Each number is 128 + 24 x the weight over its row's rms, rounded and kept within 0 to 255. Layers, rows and columns count from 0. Numbers have three digits each. The size before them is the row's rms in percent of the matrix's.

# o: layer 5 attention output (transposed), 128x160, rms 0.105, rows 21-49,85-112, columns 0-159
# v: layer 5 attention value, 64x160, rms 0.113, rows 22-49, columns 0-159
o21 072:147155110151140116132164122142154119133068120153160089128136147119104155098156127134127117128089125139180124135131119109084101190140129130108167107144150122162129124180165120086114154138126074121143134097185135071150147108135128139137122137147190161135118122159104099143124165117115125144129138124143100181140136159114148135126138143102106142149084110126167117143136098139149117125115144100120152100148086127158116165095121085090138162097095113115106151155141127123121112111144109
o85 113:132170112176156100162120148149141153142072103156146109133162113130099123117183134118131128141098131110147132146117133131137139180150118148117089096141145133162147120149180132118112122126102088149148130122166170089149171128119176127139117160135178137152100138162108101141136178117123118133137111165133131141148186168135129147134140134097111137145102116109155113120147096140101130123151155087101169096131119130149102182118122082139127134118109174110113176123150104127099123135145118
v22 102:142156081130114118132134105128134134115128164120132106119076120103143137172160122142094097153152100158126116156110106177146159155129135081125142118114138144127097099119122131112102108138132160178155139083096099089111137126124115085101087114122144154127098094135135128186158119126159127171076156122154126128156124136113091114115153058129164119138132139127126104136128126123111157092108100148127158122132086135143123122087136178132175114135116107112125161136118105127160079148126165
o22 077:134129113155103103140145117158145131124120143160164139132095145109089137180149090160122109152149128202142124143109111112152121135137132122162121158131135097144119091130141183116113125145129151114155151100117132113119123155107143129113157116125111133151149107155093124129132074113161143131119182148115112144143114117081101075136116119155183119145111104131117097163124131137155115105072147165131139118132117139144142096133183151171149074136080129148134136129132171143147154175133155
o86 124:132133125156085109109146112137130154115135129120156138125128154142110145170118105152120124169124117170123095154169118116147124104132159147178084175130112101123130133131150194099146132141158135114177161094123119124105119162097125107100138133129146146131125121151085110103135128122150136133125165155089121158155113145079120123133110129151147122159111106151111087159109158151160096118078146126107140106139102140135127103112176122167140067172075112137142139163124173134129123170149147
v23 102:144116155156140142121118097136124106149122110137115074160153103120118136123107117115096137155110103090123131118082142121158164143164116159087150153096148159127131077090105133127163152156106116117092118094137180173131108127117150147111105141142162167112158116112126097120084093192105080180120145110115122090109151118121090122127171138151101121107102146172124074137139124123161106136154130132133140120145136137146109120116133096108125111128146151134118118109126112137199115107121107
o23 067:134111114153137182085146098167126107122084135102140126095154088116140135094129093102124182134076109123132175133103154136130126124117104127153145124163136122118121137101136126092123154142104119135115129142104128187067125134109096096137123131113139140155127142082114078119123079128127108151127134147133160130129108121111135128147135134157109162151151127108131125134162154083155100177110166116102144077135101109137092087174112078127127124107147105126106138135086094130166108120125101
o87 127:125084121146127183088123138141129098176103115062130079127127082144131124106132120136139126136089139092132135114119150139139162130123116140158167146142170165095144140096115135089160181131105121126136123149106125174073124106129076126158123145119138125159125133110110094112116081143119116170121119136147135134126112128103156150151124088154082143167139130100121119126152175076152121158126141145117156101171087124121096079140114109147092122143132113130115129120112118140163112120136107
v24 099:095132147147116142126097123122093137118164185141120132167113148176129132152124092172121145154175124139157108156106127126161132095157113119171121110109111086143118109154144087088106115126131098114136114130108105134111124113161130118159080114103100138149102147107135165111143129110098101126125123118145089106129161094130101109081138131132129169128141122075089104153124161130149110076136162090122150135154185122125146128131157091145091102145120071149095159133116101126143147137118119
o24 073:132126157144154115124096116106059142143153133105117127151138138155160103121164102156092126103157112115134099178123137130134102097114151089139111094091110119151145158128113112130133159110165117093116140132131113145135098113107128112143120142136179133093105174087143116099147108151116109133141118155160095110096133070133086133085128129129099123119097144109064119078116126134151146127129154124123144145079162132170124064120154117133108122127116056133129146118139131105136153110122114
o88 119:118136146160144079159100104122107125152140157111146105175165149116119158120172120148117136121119127115143103153133155149137088114131155093140119124114123136178162176117133131139140129109169117072145137158155160145128102122120156116164134121132188100146076132122147091125140106130097117108147134145181137132106136105132060141079140126118134116108120137124092122123165138142139099118125143109173146133089186139132166089120158127166098090114106108100117105128147137106097126113147111
v25 102:142154127102121087105124087123159133118126132125091080138117117170091126120124113117151109138118092175097168138092130145116090119130128141132113148076112145117141120158160078136148086111114144122117124096097131096141082132136092119125161145134163115101153114068158137126162144130105118121152126142125148149136144156120122091102130108128132163147187141124123174119134091149118162122162126134119120132118088086115116134084111091179102116130134163141169159137114095143078162112131116
o25 078:147148198111125126119142078147186125110162122130137095156138086109073096086137111169127122138148078118144101092132126172125082127104123118123129135095103153113132066089099147135146109150163162115138136120107090140172106134154115126136125096119127141129143095106110091145162106145113088127157142119144149131131146123127141139105130107152144140146144132140143172140125104159089165160099146108129141135164125115078103142120154151146106106118138157099116142131146106105091144152134156
o89 124:136143161154152120108113086129171141125149124120121120172163109121087129111161123166133129122138104137132120103154132146101066134142100123107152149133099150095170063114105147166167110160103134125142128135122092134217121115135106083140098096123124131127128132120126091123174144148117118129133145128134136119139143144115148153099132123148164148139141153128140145115137120155094130172128138120106128136174148105071105127133137159171101092090119163119085150161129118132127146157137178
v26 092:113139127135131106142143138142114140135159107136109134141100160093149130114128140095131120121129152149139127141137140070124137168146118118088089161137171091154144131129071114108150138125123156123093132168103147164135123151157095077110177102136095162125172115116124122098107158151138108180064115127117125114123122103098136159150090114082162102117142153102142100150150153114068175076117107131166096126117138112137149112158164108128135116145151096124106119121101136145135113154139138
o26 068:127120112145124100121143131097149125145144119138131154119142148104126086156117156109156107141125158138133119137147169117119129189104192141113101143125163130108112147172112108122173123129144099133129148119096138134067146114173114118116209142123095112137140115134137105125091139158132120125183137159169162119157147162109092131122070122089134109110182155103120112142167162146116114139157118162112169093097111107147107127113148119133120135166137104134123147131147133082143102132153126
o90 113:112112114116130098123167137147125120107134102117110137117136158079104092150142130116145099135153138124108118118160182112121100150119145106114092124144159122131106109167106128098153120137146108141135133096097116143080111114165124118099189136135112139138161114113146121067094120116128116123163133125124142131169122148126131104120140099053153146126144166113133099150173131141097128139109104150131090102098094115156090135130175118121134162180122128162111106123111066079117106170152118
v27 098:101115174097184120113125172122115129111088155141070130165109179085086122148159122146159153128147141122142117123176139156116086141130115106096109098152197112087124105147140076121173124132125115157153109099149146126161103142126157176141127126143111125153127133095144110174159122146137130132118143145161136135122107153135140125091119153135120143169130135149113125107141104095135090111114152126119168122118111115165119095150123118172117106143135143135137117093144131151133121189135149
o27 070:153150133112132145173145106138081116133116170098140137183125120102096135115118143118099186123169133104111101151117123116116077101131109144143116115147173148105152122143125150108151130130155085166161126153134152154157117122126175102107145170147143148118152109084157131118142191154119110162134128140110129108131085113096153148111146113116131116148155125145153162129109145088101090110094134121102175148069146157122138148132105069139107130139129149116173130150120105147130131141132153
o91 121:141125163113140141152141115163092136147131157111128112166123167081116128108119129118111175120163120108114139121131115140091113111133120120097107126124170145135121122172144149094138141132143128164152137141100126140140137190121136127158160142097133122129172125118133119124173208126141121165095107139155123121099143107069141178116168102090142143147139121130130169143110143119135114118102127142069178150077143126142154114112093068138120127139105157085159121130129134162125112102103103
v28 105:169143091107141156136132097120107165147114168101127143130123137134124125142088117097123128131149155137164110141118120096173141128126105140099122124141082113188075139118122111082146122089109139126157104120155149118159148137156130149107110112119132108121129182170153092153142126131125167136139084153112128126112129163157121156129124081138165135187105123091108080152176131139132156107131153137089143119182137096163114142116111167105090127095153146117101099124140110125133148114156101
o28 068:142140085108129155102143075144122118103092168066073120185103112101136151180093103159134075139108135167121130145135122153138092121094126101137147120154168128205155148118126129105134101075128140118158132166147198115151129130154108138136126116126121107113171114106151107147136133119113182151130106137111128157135126133149122149137124116129148111113138104152150122148139148157123132115139146107161148163118095107110125123128122156103109118116106157151120149092106118104123138130122092
o92 132:153118067120109152106144119166159127109097164077100135177101141114123143156096120198136097125125095129090149161118123153108111118074148143118137131142181090166121159124146123123135105127157135111147130129133160127115141167150125096141085126105120084111153131137162111134137117103158153124148098136086130135121157091151091143147126141115134124111123119122091106120136148165136162109138157121115139157089110106145092117106108151102130091116131148139127164100117137071119085137118091
v29 101:125160115176127128166095161157087064108102095148105143163095162114115131145129123063104151112143130147109102116122155140145155107117149198103111118126138142158143104092150113129140069102125111111157134136094131118204151162109120101119140095136091147137137135149125132142113150139104114140122133112101126130139154095155112130084103121126127085132146087144106184142110170130162114126141132149107164125112135142168149142170153128146129117137124159130121118132127139131108141107149107
o29 072:094158133125091129131129149129106131111120118133101127149115124126115081127134122144095118130136162119138113123109127136151140115101181124066122118108175102112131180139134178146119125097108112142140130134131125100152145132148138089139139112116127106162126128126146153115109134109175086147130116124117123079096129112093146126121193107106122052112147134144133203109149113177163143135146122098138147143148119088158087135130140117151133154113128154153135084131152122205121132134105102
o93 123:133170129148112131124125128120110104119166119137101123182100105156086096132132143153100144096143122099134116110149113122133137098108165115092120116120171128107106174122118178145124112101115096134169115131109119116116139163139112092122142136156119110169124140139188137115117146071172079110128119129101135120110137107096142102093152091104089084140152149126113135088113112141182135142175131099121152125138131084176063144118136124154123147088133144115130097145123107162133152127145136
v30 094:121115114142133149138114184118130127124121100121080107114127108144117122116117140156135104119163112148117152078071132109143140142130077115111121091112105105103085113132107158171167143191105159160145190135159135106111152168153147134118143152107123129128196110104134143107088123136130107114118139133102100104089122100101118105080127116158141174110104076084157117098147115123114130136164107136147130120160120159122132131123101128124178150110112090126127132127116146143142150145159131
o30 074:141120125163136102144115196127127145117136136112148093133103098111107095113115140135163090139144146160104170091127089114157152074137139094130126101122115109138148058112129148142157143162145117116114087155151142150118154140126137141123159117158107176147140103147105162132084118171116139132140125112191121141124093130159110118112126051112136112130138120101166127139105160135126133154172115125165158108096112119113144137113118165126166096110116133136141091099155135135098132150103132
o94 120:115138127157179106160151181142123141143108160080125095103160107129096123120133117143158112132124151162122158112126132121132130100137085117136145123137123140122147108174163157109152144157146138146096122153097144156125161145131126162144135099155147156149147129073116159125108093167112112121111125108176104172101138108156130118146128097111131130151103162092161093151119111125188097172167156137124138083121108108140110110116100156123145096102125125082125071091135121107150134157125126
v31 096:130128105165160130124147068102146148131134097160180134144113085118117120150121137140108144152140117119129124131140155126117154129090115139127127098133124164091162139129130150173132129146145104170145128137117148098129159160098105104104146138096120142166144155061112138132158108145157175154114111135122086111128126112100078127114128138141162093139149156136116142083141104150142125184106129113105113143168146166139152090139144084125124102094155148132175174118142127172127124182126110
o31 068:131090105149154133143149164105133148152130100116088122104112129135157095126092038120148167141111157104136128138124163096136121131111111099140113135115133137118148109142098166124149110146146113127148108120129136132124137098108117108117103128129126116123141167128091160134149135099135127167101080133119064091109129095106122186103116147142122167140139186162115128090131110136174130095147156148114093089146098134112150100114128096129138105164112103132137141139149131153102130126099055
o95 118:129065137178167139113146164109135179129127090132100132123116129136091088115114060116141133146122144140134146106113131115124175151115117167111109102134112143122136127136099162123120133160138120115148097137150126165133141121100139131130152123142116146137105168172103137148138151127160127131108084132091107061128122084089099126096105094144121153117123163147119127101159122129161143138098148136093112098146117119138145133112151072107116087118123091162141141160118116183131133138083086
v32 095:087127064151124111160141079145162076130147111131097125103130148102166145112134113128130136131176114100109138132053130170127103139160130128108093169123107126124115157174157134132100147100104152078135140119098169148111119108133166137125141148109114113142122116120099110112149127133096125128163127124155104117104167125153140075157102156141135091167107118130136140080140118146123120120110133157097125130141105179139096110121106166101158120138160161123135106121101136123173104135133160
o32 072:126102058106156136168110106142137117109166137141101121112144130171138154162089102104130121161120127105093129148094115152125112127120114102103138150128085117157123124111117110103120155157101139116149129124081138142064109141120132107125132154120147127159118137091137079096104110143131144109131128142129104163127145140104184159149143132053129119127113132141088127088120135111150093142165122126112130106132102156096110103136102170131120122100151165136125135185114181125162106078143126
o96 118:117086067110149127168097092109131169134130137221107109106153154158142135145100106121171156157103121106112106119103111115109108142120087112099142128092113108146129093114135170131114121156123139089126133138103128170068135127157130121120131109123152157157128119115091095093138140138155134113144158123146151130143144156100128126146143150079142117122105100127111159067108150119112120139149134127106139141129106124113096128113104142144168131094154133113130113173116165177170112121135141
v33 099:104142140155134134120124122137135120106128169116109128124114114129114124127091128089141138155182119161116163147138116159114131120129140130133159164135143083151120163081131144162161158133167105133094137129131203124118139158141156116126130103132100146147112121093127136085151098126164143157140143154146145139140078132149136124134171162090071146148108145190167155170143117067128153131128085107098095114128139152138145111122101138106087129184147101134107132105128157147106128110121117
o33 077:135145139155110087103132116125167107138129112135092149158108125123098121116106144117186114130147073067103111132128158180138125111122109151104137109102170111124156154121143130133151125113111118115122151123179153090113143134108159126083108071145106165133134130152110150100126148124145161128182131157134139146142092152109191123137133125134152115113128106134149157150160150099147136116126104135129088153131131130152149114142109124109129114179165148148144106126190167145170130122095079
o97 121:135131173141120091089133092144127106159083137152144130147105120146120090117099146133188117130120111106133104113120202160153106119133103120132151090105158150144148088131165121111169112112121119152097149135160150095105136129119138119113148079144086140128131119104090132085152119100147165129144086130146128133159062122124129128138159147115171102119118096133162142153136114086157094107120119149084093151152140148097138108144109115118128136166148119103111102144128153110156121131101090
v34 103:139137142148109122162133139106096118104125127119142121170124145135148111116130154134122143133140108129165158087145114105111147102127119119143104084104100133095123172138152124118125134134085135129136131113158205148124140129111101117137151141105172102131136118112149151105133084112068093134129138137136169118149118137149157141132121070089113106128112138075144093173129091123137140136177179143157107131116157165125119105158151157109132109173127183133155143139139208146107113143136129
o34 075:103135179153135113151139153095107154131107110106157148174159092111151093153145121114132134110114116136145134136133094091117158140099120116128141159121126088124144139117113185092145120136130110155121118117087161126109172088137118080164131120142157093115143107099144149125145123127106131149144152153119159115104149105129108139101118086155093121096083123106128115152101113137105151145178144128125107147118171128093152124110088149149150175197148150173093123122102175094133128124144136
o98 126:130134197135104125146166145096106189143146075124144112156133107114117090115134105116145111126098107122150112147120096151107142121114134095138138127126113125115145105120143157089112115132146114161149136103140169103099160074140111112170146112104154136148128106087129155117138114129090123125133106131070152096132135118128137150132108124127118139118100130114119115139123122117121144140211138138146111139141171116082112176098076112128134146204157147144101111133111159093093116136157130
v35 106:105153145078143145088138101144150098102168115148095114140130094103109114080136090128086109152111123143115141125167099087150098150117127193124127171163075143139150139136109109131114109153148174140112116133126185129157109145136148146109102118106123127114090151150107133094125140089171080133129117109146084102151115135110118108076118137158139128103128074146167119141132102146124104132130124144184133130115137134147085144112122114144117105140144148129117096146145122153117121180132135
o35 077:125093139099169132099142125154114146105114165153118117125113153170122137098149118142097077123125138158195108115139163116133119128150147160140136167140140145156092100136126120115141149142101166160108105184141136161150136122132151101114111130093123087179063147132109144098134131144162077155127124126152124125151124151071123133100166113120134160109136059141134127108113124127108142144137108139146132157113090142136092096129100162130128155122096094135117127094162118134134121174127100
o99 125:115114134095140136080158154158090158118136133115153119158088138164122097087155114162124117118117147162190097112132138096135117118141159159131131163144141124158078085119120075113125119139117172140131127176126136165163159095138148094110090127111138137143086150132119144097143134142158090138148126127146145145152149156083136122115173139092156147105154096136156094128127144128101161165173101141132120137115110136129100101131084126119123151127122069146122139105154127111134127165110112
v36 105:102096139117147124152128088128143155149160145155151137200124090165154145092174126122152141074136158118108123120146153071134076146131129131165154080147116073131121142157099172118118125125095121130159142118130087140084098136123158098111172113169163122111107122143152102179120110116142102143132121098115128151129108104120128127079117099116083128132129121141137128126120132129185151085160161144126144106131120126128144130104117112119121119116128124122130143162111105157134125173116088
o36 071:129128112103150162148095116133110157138138152172122162140121127123159169159137089128144140070131105080101127100147127111150098152145127118106153121127151098138129149164138144165095153122147129102149124118129123107140142110131107121131170110113160119142080152118103122144065100121107148159096113118153100169120138141152149134129155072147108138138141129110128081167137136154093165128182168121133131116150104107169134087113111080104118135156114110169152124106126088133096113176108119
o100 130:113137122118136160153094104148093153154134182148165128135137133124146124159131138152124144081143122106097119109153151102149099164132144125110151116114105106147113130156141132156120124114138093082161141117120120107130142124151095134125163119134152134118088141112105109136103134100101182172089152127148103162151113107147159141120144066141104137147122132151147082188121128150089188122149180119114139147174168123108151122110111120129123138175112093127167133108121094120106121170086133
v37 099:083143124106106146142125123127138080156108107142133161095094104142109118134106119137101091119145149145135127173144108156151116126138114146154106099146116160091120165140131113157127114128074109119148123094119169156134141164121120139105127077140103132139154153143139141100136112124174168137158131122132162121114166149127186142163133154115104133131126147084119105110078066141116113112145121145110145133155135149108090128159157128127220110152143094142158125131124100101131127098171123
o37 075:085103130108126099150143101127137125145111101120161125088101104148132106170120095126122105168127103171111120113155082151123085095163127166125133091134144176128113136138134151120133132130130121113133143123140111157141127175143111123138077059172154126113107141097127172083116112117142100118109150142116159146122131115109111137171128164134108144112118149080097101149112090152148152138180116091163168156114111141115138136126152108101131091088179098109124101127159114132141127111149147
o101 117:077107163095102081163129111155151144128109101100159119106137091146108078168090129129115062148088116197088145115136109147120120096137130174120093091134143125132143126120109154098105152127097111116127121118141116166127116155154146127118093082170099128114105122109113154069081144123122107144118136130094157109132124123124131150153128168152106103118121125107130113140115093145140138120148116144144146150158138165072156145140136137109160118114146112143154091149141106157131100124122126
v38 099:139112132081147110109114162132145098175164107120139169174124125124160127150140104126109137124098075127148145190157138193106106109152142149139104122160137150144132131107120121125132139174138101150128139110158128153143138131149112108162071125126159168135159167143095154131089132111083080116143144124133119146090152174183124116148133111097133109136084111122129124155160179143134149137154097148135135107154135103132122146124126135152159166133119111143125144097098116128126147184132116
o38 075:136106139106134105133125139119155106135208140142166145166130133162156146173118119134124141129143103103148162138134127173147137147129103148129096122127163155123078133092161132065152160155155108189120121134136162128131174096167124124147078123135117149120129154124097156140135111146107126135111131122142168174094144149144111126155151076137130121128167129176167097139171148139126115100142117125136133132082155108128138149154155151141166115119133136131109131147134081122131143178155118
o102 123:118096140088126101145114135089161127137202152127194140190142131120151141150111125133119168149115105121176154182126120137144140142128100138142123107135189151093101146116121124102130183159137130164122126140147158132151170113159136112164106129124137143103131128138107152118132107102136123127147149087167150166120110094162108128144157126143117113120154136150138113132144177125156134107122119101132127142123161096164094165173138152152130122101093099151121151126127097152135136150172141
v39 101:101094141173124169109140137129110176153121130116073098149067143129094123082089135105123088081128119114155140131164142124093204111144111098110118138131099134127130128089101137119111149113158132130125114074084110137104138141142148154128118103153132124128121115161085104107104114099097115133175150148117160142146079153119115125111124132148139101111129175125084137165124101144134136158116152158156129125117120144133155128151129147138157148112133139121153108148126095144079146131084148
o39 066:121118136163093162130100164114136093138164117132095123128080123153130154112147115080135096134125070107141140101116137126118156135098129121117112161083127084108113122093148116122088088143126148135144113118088134135104129184137113106106164110149118108133088140153094160136136104140114121117133146157164118167111060139149103162129158134118170133121131142098114128137073102163138173141114141170136159131127146123148137143141148110154144141095139089138141145138112067100126115168096128
o103 124:118139120165085183129132165155146109165162116130095100143113117148149183105145121077140091108123113124138157116125129128111119110146119113150119118120150095135161121115139134132074109127133139168146144124098125136109127134114109093109163090146134122136109141156089187114128117132153124136142088151109111137078057147098113126123139151170161164110140126097115166161095120155136156124115139154140160145104175148141196154127147118145141139123144125112100158131095085117134135160130134
v40 096:088145087130128108139117102109111141142126115147165143098126155137123128091125127185117163108103107154135126144168143175176130131112099144137093132086083133118096140114146104124154119133111157111117130113103148109118105098155172148119172136145143184144143152180143144118135121085139113105133129104140122138108099074137137134103152108127106123081131145117153135130101131119133128099123095076121127128115133108181132147142098070113118135122122183122135142107164108139185124168168114
o40 070:160143103126114148169162095125068143129154108099135156152098150127144079090151132136084140126147144130087130160171101106131126127137139123089110124085099100122134102069126120075200150108126124126123124094128148119108123097099132161119133121131197153108125141173136102144145139113156131117119140085104127139095097106090141173117123115142135066158144152114145121129119136129165156147124086100152113155125134121139124121157143108112152126120141119113128140089150107144138109117152128
o104 116:173131110128142142186110077108089162148125102098129131146096142131137095091157138143099145132110117135093154109146110152145122163153127114108091138113123079153145101086160139069130146122108154108120109068122116169134134095123137168108129117108162140131129152176149119155137111143138105092115120090090121143116120108103118184138135132119111106161144134116140132155149112146158139156134098116112120161150143112127107102157126142121141126136167099158090162081114100122140068116119141
v41 099:155128095140117089152155150090155109128123094124115112146142139143083109113119160091109119111130130143132103114135131134109134159135124121163116147119141130119094115134070123144154087150132074124048133128125088124111093122132156129090116111154130167115136204122124137130180146113137123135154118122179130144098128103147111143099113139134169133086081099075109132155110106118137116147125100141140156134121160146090121107088161157110079143118130104116115086103123125123141101098116129
o41 070:146122084183131145149115146127147097080137142138154132125121106142123109123092132102116108093157124111125141107184106115106125139140126158122104167126109111110089106163129107131156138141118111156083128140114158171123145175108151161104106077161129152111137147147150152130135181132180093135154131147146110132116112095160135155118147122151178152112095133102125096163131114105141137155117134135117109180125174125112078118141116123093106108172121118137124091116157143131154083104103099
o105 127:127130085153107162122128143120138092112168140145144113137124094136142130119122165116109114098107126119153108105154089116099136109148146180137141154121084146129086139164092150134176120148116141140108151099131171174139129127123109168128086108151140113122148160140156155119139180149152111101151157144151101131119103128136105150112132147145139127088101167087153075152137138142152119155117140120134117165115162133138077088151168105134123118177109129140148099140123137107156105067082132
v42 106:101167102164145136130148112092115104146121144131149149119149132160104117147128123105114120122139120096147066133132120140098162089144134119114121156132113085169098160134128126163103143090115147142100134068193104137151103151099139093120104160134106099141133155167148159119079112114141143115139139100102126111153144116078115162138133139148136144096167122141110116099144116109117118116145114171134150122110088126093092135095129086176110128125165127122133131120079150111158103171113171
o42 080:105133150169154129138122119105135133095127126142140174110166133128112044154148143121093122138160121089094096146100089159110175091130156121130130132108137088159111131156123129120124176126145185119138108116139134137113107133092143161085103112199126107186144100123096176125103130113120139145164086128095124151139155150121142124122149154132131163085149120151158136111162152107113146147112147116133136120095151132118139116146114122125113156084143103135180115133118104112118114143115120
o106 127:105110176155123159147118117140124120131118104134126127120152139154120090147165127136103139151153103129096099142133096158106160142124148120122175105110150088150118100141110121109139189114164206134140122109108147127128119157110114209114104128167127123151169107119080153107094092120107105139160098146103102137142187148116146094130151131133096153089141144136136138115160160111115127142121154091119132135080103130106124109124133126153112143070130098133138108129097098108101103142126133
v43 103:103117131181126105141129098119125116107154179099155117152153151108132128115174141144147126101094165127135128149121141117095186165129120141180154098155138141162125137077120144151114124129143122142130133101090119169121126166118212125127136100126108118109126092123122095140118151128086155070149119140131098121110148169108153099159104096168166160140142144110118140144135126130138153119137145120090128134107162164118084156138147097115107112134142091157154115114149127096145118117173129
o43 080:104149143114106135222084154110145107165135125128146121127147113144126148089124148134152089121148137090136167118113109120105139145119114176154107122154119080128123134077140148138143107135180121108142111156136128157100101141115145136157104133138090135146086127119115090139115130120114139116162134133118156121119160169118136142121157079152172114120140108161145120122139162120095150114088112108121127084146125178136128174154120089141124073144149092150119123128129092113147147087101159
o107 123:103134132106118148232080138116155130121104155135149096113139107154126119119153150149115091107139152101121193120146102078101111118129092143128111114152136095127154158125137116137125116146181141120128160151113123144113104150116161114155166108099102130109092137128132082133135130098124142121158084148110129120103189134138119113137159115143141143102116110155135109122125145135123152133136147096149120103131098143139110143145146111127101095141148095164114105143119080123155152052097132
v44 102:115104105131118153141134120125081158161103125116072120161110120144146123111140142154124141122123128144130145139128089102143107099126130097145152128110161196151108158150143133148118155093161116120194118139152140132125074148120113135128153135120108149119149162161158106101138135170123143124135162137142092080133084128120128079117124158089138135134175092060136180145129121091116131147159102144110134140085108142136117067136132135114084107095125086122133127126134104120131123158125145
o44 080:140136127102145138117134139151122107130068118146127114167117149102136108105120110130161126104138138166086150101099096094112119130109135138084147107111085135132084144138159127133103111119136135119137154181097154132132090142143123146120161130120163154103167129119101107110133123115145163125115168149101137113120101116128101087136170122140160160141152134104142111129180115083106147133166112188094136152080122091100176124075139132149107115096087121157106102161091134107139145106097139
o108 120:144182119123152134130125115116102095145088113148119104180130162142127100095134121107160109100111105164104165097119089144143136111102119149086150135123102168105090122145139110117091135140139113100140148166146142115141069126126123156112136125171154175105152130134108139098135150145139168123135146139110097096112120110142110118091143107119141134140158134118149138119150131100097135100173092168101145172116113091080131099089153108160093080097117092130099126145114124100140153090110145
v45 103:136122151192133109079148125123193132097111099147122170152138118157117138091121143189111126166147172157138116103106118178136097114126116139126159120112140159144142134129118137105134170079097129158140118121129129155137079153142096100166132174154104165153168107160114140110141157145113134103119117133120118142118137161108107158127140121104109153090117100176125109149130146121125107128113139123118095124151104130123172115130154152117125111126200101132120106157143101162135130118164156
o45 071:104133126135118084085131147111131127130113106166098162183163123163155138126086108173109128137147182131085109134166138170127107139142136173126127126109104166109097141110150126099168156085130128133118109121125158156097127150152103137115169170175123097108157109139116141146117127131140113111137135143123131121131166129122125176105134083189143155084106100118126144087136112121102116125106139134140148126124109147091179126142156159112141131131137104126075109145128100158168166133147123
o109 126:127109108158122102083112138143160120111113123158103164171153141154125137104111146120130150127117189109091103138133133141120095143143154159148122119132123138096112143131134114085139142089135114096124104131139134164133173172180116168124194179129144128085171112150118112154096139135155114124122083150106106157127164142134131166097117085147119151103137101110113128122149107132161116125147140134124097094137121155095189143118148165109124135121152125100072096136141136145163152115151145
v46 101:118158131102124129143115105110114182112106112133145103156114120150135139116096130162116162171093150117164090160116120093113094131132129133143110153123100084111118150137090162129156090132131152129165117089111087132120131150161167142136153085120117149124109116114089126117087156150111113119123151182108131138096096108117146105131125164128148127121104111156125174131127173110090134102114177129124128134140131095090144099100106153133137197138187173144123113166122148155139130101143146
o46 072:122121123110132127139157095131127176091103129116163072163118081140167139081104186183150186136132138089128085105131131113125077118123096145121108110166101105163131123158113112145132124136138136085112128110133094134143126128173136109135130147166135173135165118122094149139096134112130148149090122114154128134099137134140138121124113166127120118118136139150129160130126108119111098107157148143105123138109113110154156129090134140137179171149179160125079130147134135118144078148147096
o110 124:098153062100126102117159137128128156098126159110126062144114050134165130068084144153144171119132118129136108106142129106125073127113118119142121124149148110141134154111128117163161117151142168082114122109113093157137129107125126129117150154154145148148151140128094138146098136140113151133094132124166107151096093148126130117118096145131151126114173136143140126105136128137134109096140154136112129156119122123138144123147172158146169143159183145153079150160082110107138091121134123
v47 104:171142115119156128104131126117092131132147113126115097109141119098134121071134132070129157141098160119137145129119146140131081140121138155134184097104181105149123121161098073155100147117116100164117156114139139099129120144119113092123134144142159106158123128133119038090091152119167135099132169129086146112159145088123110174144148106137120130120102156051111145136106109096145150146128122110111123136140158146156150145104106118137127133136116152130103141115103113120125125145158151
o47 068:159117142082161116125112132128105110146127125078133094114089094112121131112152154102116101137087155116126131136140137192107118113118116177151149122123184114096120079153095124147126155129140087108141123125127154159125152076098131126135157135111153111093156119131122093106137136147154171089130177146063112146126132136113115182116135103112081134094123144162113123160142153114160154122129101150111060096137184146148112143131131159162131123122106132142134122137126132110119132135128125
o111 122:142124140085142123140099136113125128133093121115125127097105082142103140144141158111130132132118151123155127125138144196127110139111137187119168106098176119119131096145106127159131148100120134138110117091110126161127158079077129093101182117120148095128174130129118117140108143129127136085105155178089098126131121092133125140147130100129102147091104118164139123188150154099148113150154111173128095111166165130141112174119145151169141141133084146150145109106099118143090126123107128
v48 101:111125146097118116138165157104131115137140120142151078164144121147150146132097115136151122127126143127134150106113115126105128141102135139157094126132111130121065135117108099112110133072186139094096121142135162132098134164106130137153100140080107136146144147089115137148108135129147143114095126117100165131110201116081096102143187130115158109128155115141115169148087111161171144094136130109137104153096137112178157131149118109132121122116126176133159098081119093123100130134111087
o48 076:128083128154128105154187120118162102157107113136114104091113127136100143133129091150090123096123114107105147107112130144147121155125139144107118160136097107117099132086143132168120139102120155097133144159143173109105122102138142120107096135092095126134158185117109133158102121188103107148143112137131125086125186092082134115140144120148157155103152127156105163153171098152133128145174137161095103127122161120160142149130131111134141094112113171125144174113115104169147157113147136
o112 118:114110139150129100151190077129137104156138110140119069096130122128119116112157104171079124114111148102135132143117120122125119128091127107130117176121089107117141104104135124166151135122129121103152127160144164123105113079150128123121095144100111100113164151111113115135101130172087109145144114112145136099107145092100147126148137125124119116138172133150119162122162088157132156151166151142105078120091185127152125156113177142120142121110150137102178161094149110096153161092131130
v49 094:134071126123114136072088113155125119095128134163112164089138142105134117149128138141139144091114120145150146139158138099155137112135139071149090146141123104157120159173118115123126125118145128120135137079107191089113154113120101111101169184114160160096165097171102132162100158129107166090154128147141104117155119146128138146129132102133100103134141143152080082146134121130138144157096096103132155135123111130126139129074117105097135135149166147140101117087104154148116131128117116
o49 072:152108120127113141122033122154131141133080142148114142115120128168127138154130105110135147130154123143133154121146131089114148161117135036153089104109164101093145097153179132103085101122109135128122111107152177114172142113116164095123159137124125088118138125173107086138103125122111126139151125119125120125102090107108098149128132094138143178132124146125082135134092114150124149138137091125161085157088104133088109136132127094105121130102122121130119126137145138122114134108108145